config = dict(
    num_hidden_layers=14,
    hidden_size=96,
    num_attention_heads=3,
    num_key_value_heads=3,
    head_dim=32,
    intermediate_size=384,
    vocab_size=8192,
    hidden_act='gelu',
    norm='rmsnorm',
    norm_place='pre',
    norm_eps=1e-06,
    positions='rope',
    rope_theta=1020.0,
    rope_fraction=0.5,
    qk_norm=True,
    attn_scale=0.177,
    bias='none',
    tie_word_embeddings=True,
    parallel_block=False,
    extras=['local attention windows', 'exclusive self-attention', 'capped logits'],
    init='normal',
    init_std_qkv=0.0425,
    init_std_o=0.00803,
    init_std_up=0.0425,
    init_std_down=0.00402,
    init_out_by_depth=True,
    optimizer='muon',
    learning_rate=0.00672,
    beta1=0.93,
    weight_decay=0.011,
    lr_head=0.0115,
    warmup_steps=0,
    schedule='wsd',
    decay_fraction=1.0,
    decay_shape='cos',
    final_lr_fraction=0.05,
    batch_tokens=[8192, 16384],
    max_seq_len=256,
    doc_mask=True,
    train_tokens=100400000,
    max_steps=8304,
    dataset='wikipedia_en',
)
Each number is 128 + 24 x the weight over its row's rms, rounded and kept within 0 to 255. Layers, rows and columns count from 0. The size above them is the row's rms in percent of the matrix's.

# layer 10 MLP up, 384x96, rms 0.205, rows 373-383, columns 0-47
size [110  91 109 111 104 101  94  83  87  97 100]
[[128 114 121 107 103 165 174 147  97  94 112 134 132 106 138 153 127 124 109 147 141 193 114 129 140 116 173 103 104 190  88 142 110 101 128 124 112 123 150 121 126 132  90 145 125 131 111 122]
 [167 125 143 119 121 134 118 126 121 145 116 151 135 103 117 106 104 138  85 128 130 156 126 185 109  83 124 111  86 126  76 142 131 165 107 130 141 149 141 113 150 132 122 121  98 169 134 155]
 [127 137 118 112 123 136 163 117 108 156 121 162 165 171 131 140 166 108 115 105 130  99 114  64 122 117 145 105 106 132 117  57 127 119  93 140  97 130 111 139 142 152 131 113 161 109 114  92]
 [117 141 148 146 114 125 132 142 100 163  81 165 102 143  94 127 157 114 118 105  97  92  93  93 105 104 125 114  73 119 116 107 105 134 132 130  87 135 146 156 131 162 143 148  82 145 140 123]
 [134 114 155 135  82 115 169 132 160 124  72 135  98 130 130 162 132 113 136 129  72 147 163 142 177 127 129 109 104 123 103 128 153 107 141 147 153 130 148 111 158 136 138 146 153 126 139 140]
 [153 116 140 130 108 105  63 116 104 125 125  98 143 114 102 170 146 122 109 141 165 124 112 162 103 103 164 126 168 112  81 121 151 119 113 124 101 135 120 148 163 141 134 144 116 143 171 169]
 [139 144 150 142 142 116 126 112 134 123  98  85 180 122 151 138 155 121 139 158 145 113  98 137 161 117 195 120  99 130 131 171 143 141 120 155 122 134 122 127 144 109 157 153 110 153  74 157]
 [112 172 121 188 148 173 100 126 114 137 176 157 138 133 137 105 142 116 111 170 153 125 162  88 141 149 171 108 159 130 109 190 167 139 135 117 126 124 113 151 110 135 138 159 126 111 154 110]
 [106 108 140 117 155 127 141 151 124 123 135  98 141 158 144 131 152 114 106 161 131 135 147 103 109 153  81 131 122 102 144 103 153 143 109 111  99  80 126 143 158 139 141 116 105 132 130 140]
 [161 144 162 130 125 142 162 116 137 129 122 122 129 130  99 130 184 128  79 155 125 133  96  77 124 132 114 132 130 141  95 121 118 105 139 206  96  87 103 148  95 140 101 100 147 146 125 118]
 [117 108  97 121 117 132 124 106 120 154 190 132 143 127 164 148 123 101 133 148 125 154 108 141  96 149 132 104  97 133 100  85 155 121 115 107 116 117 135 175 143 164 128 130 152  60 177 132]]
# layer 10 MLP down (transposed), 384x96, rms 0.109, rows 373-383, columns 0-47
size [101  91 106 114  93  99  98  86  93  98  97]
[[155 138 144 151 132 166  92 170 115 113 120 120 160 156 133 112 132 103 170 141 129 104 165  92 151 113 153 129 152 159 110 122 131 129 136 135 159 116 146 163 132 164 127 117 119 178 124 124]
 [155 112  96 157 123 122 144 168 162 170 158 126 126  84 128 137 124 138  96 123 116 104 137 102 172 152 117  80 127 134 132  77 160 106  82 193 149 115 137  95 119 129 137 150 115 134 123 128]
 [147 105 129 155 102 111 122 178 103 132 129 135 194 142 115 122 140  94 145 128 149 136 109 112 100  93 117 123  96 105 118 141 130 151  73 139 110 102 156 125 140  76 109 162 163 110 137 106]
 [ 96 117 141 117 144 108 124 130 117 119 107 143 104 137 111 129 153 109 119 151 104  93  96 116 117 134 139 132 141 194 147 128 118 107 106 126 149 117 155 158 122 173 164 155 131 144 111 140]
 [ 93 131 124  71 175 109 103 138  81 147 126 168  95 127 116  99 132 123 124  97 128 124 169 130 120 117  83 111 130 101 141  91 142 160 143 181 136 127 132 128 116 101 105  89 126 125 154 136]
 [ 82  99 140 143 130 163 127 126 119 120 115 129 115  96 130  90 107 140 116 147 152 109  69 172 149 160 131 142 168 146 174 107  88 196 111 106 106 135 115 137 113 105 122 137 133 126  88 120]
 [133 116 117 134 135 133 136  94 168 103 132 111 120 124 111 154 126 136 107 114 151 112 156 143 136 116 106 128 128 128 124  86 132 118 130 124 100 145 147 161 119 121  86  99 120 126  96 125]
 [107 132 108 113 138 157 152 118 159 170 129 147 110 166 128 118 170 123 148 144  74 119 108 128 108  92 117 141 128 138 118  60 113  99 133 146 129 160 127 110  99 110 142 164 115 125 137 153]
 [125 151 139 144 128 148 117 128 118  90 125 114 119  96 162 124  96 171 132  83 134 105 117 131 153 100 177 184 125 142 124 146 107 143 134 126 140 146 142 132 164 121 113 138 175 133 111 149]
 [107 110 144  95 136  76 120 148 122 118 132 120 116 134  99 132 143 170 121 135 115 162 119  70 149 132 155 162 130 167 144 113 136 151 111 115  95 122  93  89 106 152 141 116  89 154 113  76]
 [122 107 155 148 110 173  91 173  94 119 106 145 136 108 185  89 118 112 139 143 143 106 128 103 136 132 135 143 178 148 119 147 111 127 136 134 135 139  96 134 132 152 129 149 153 150 161 113]]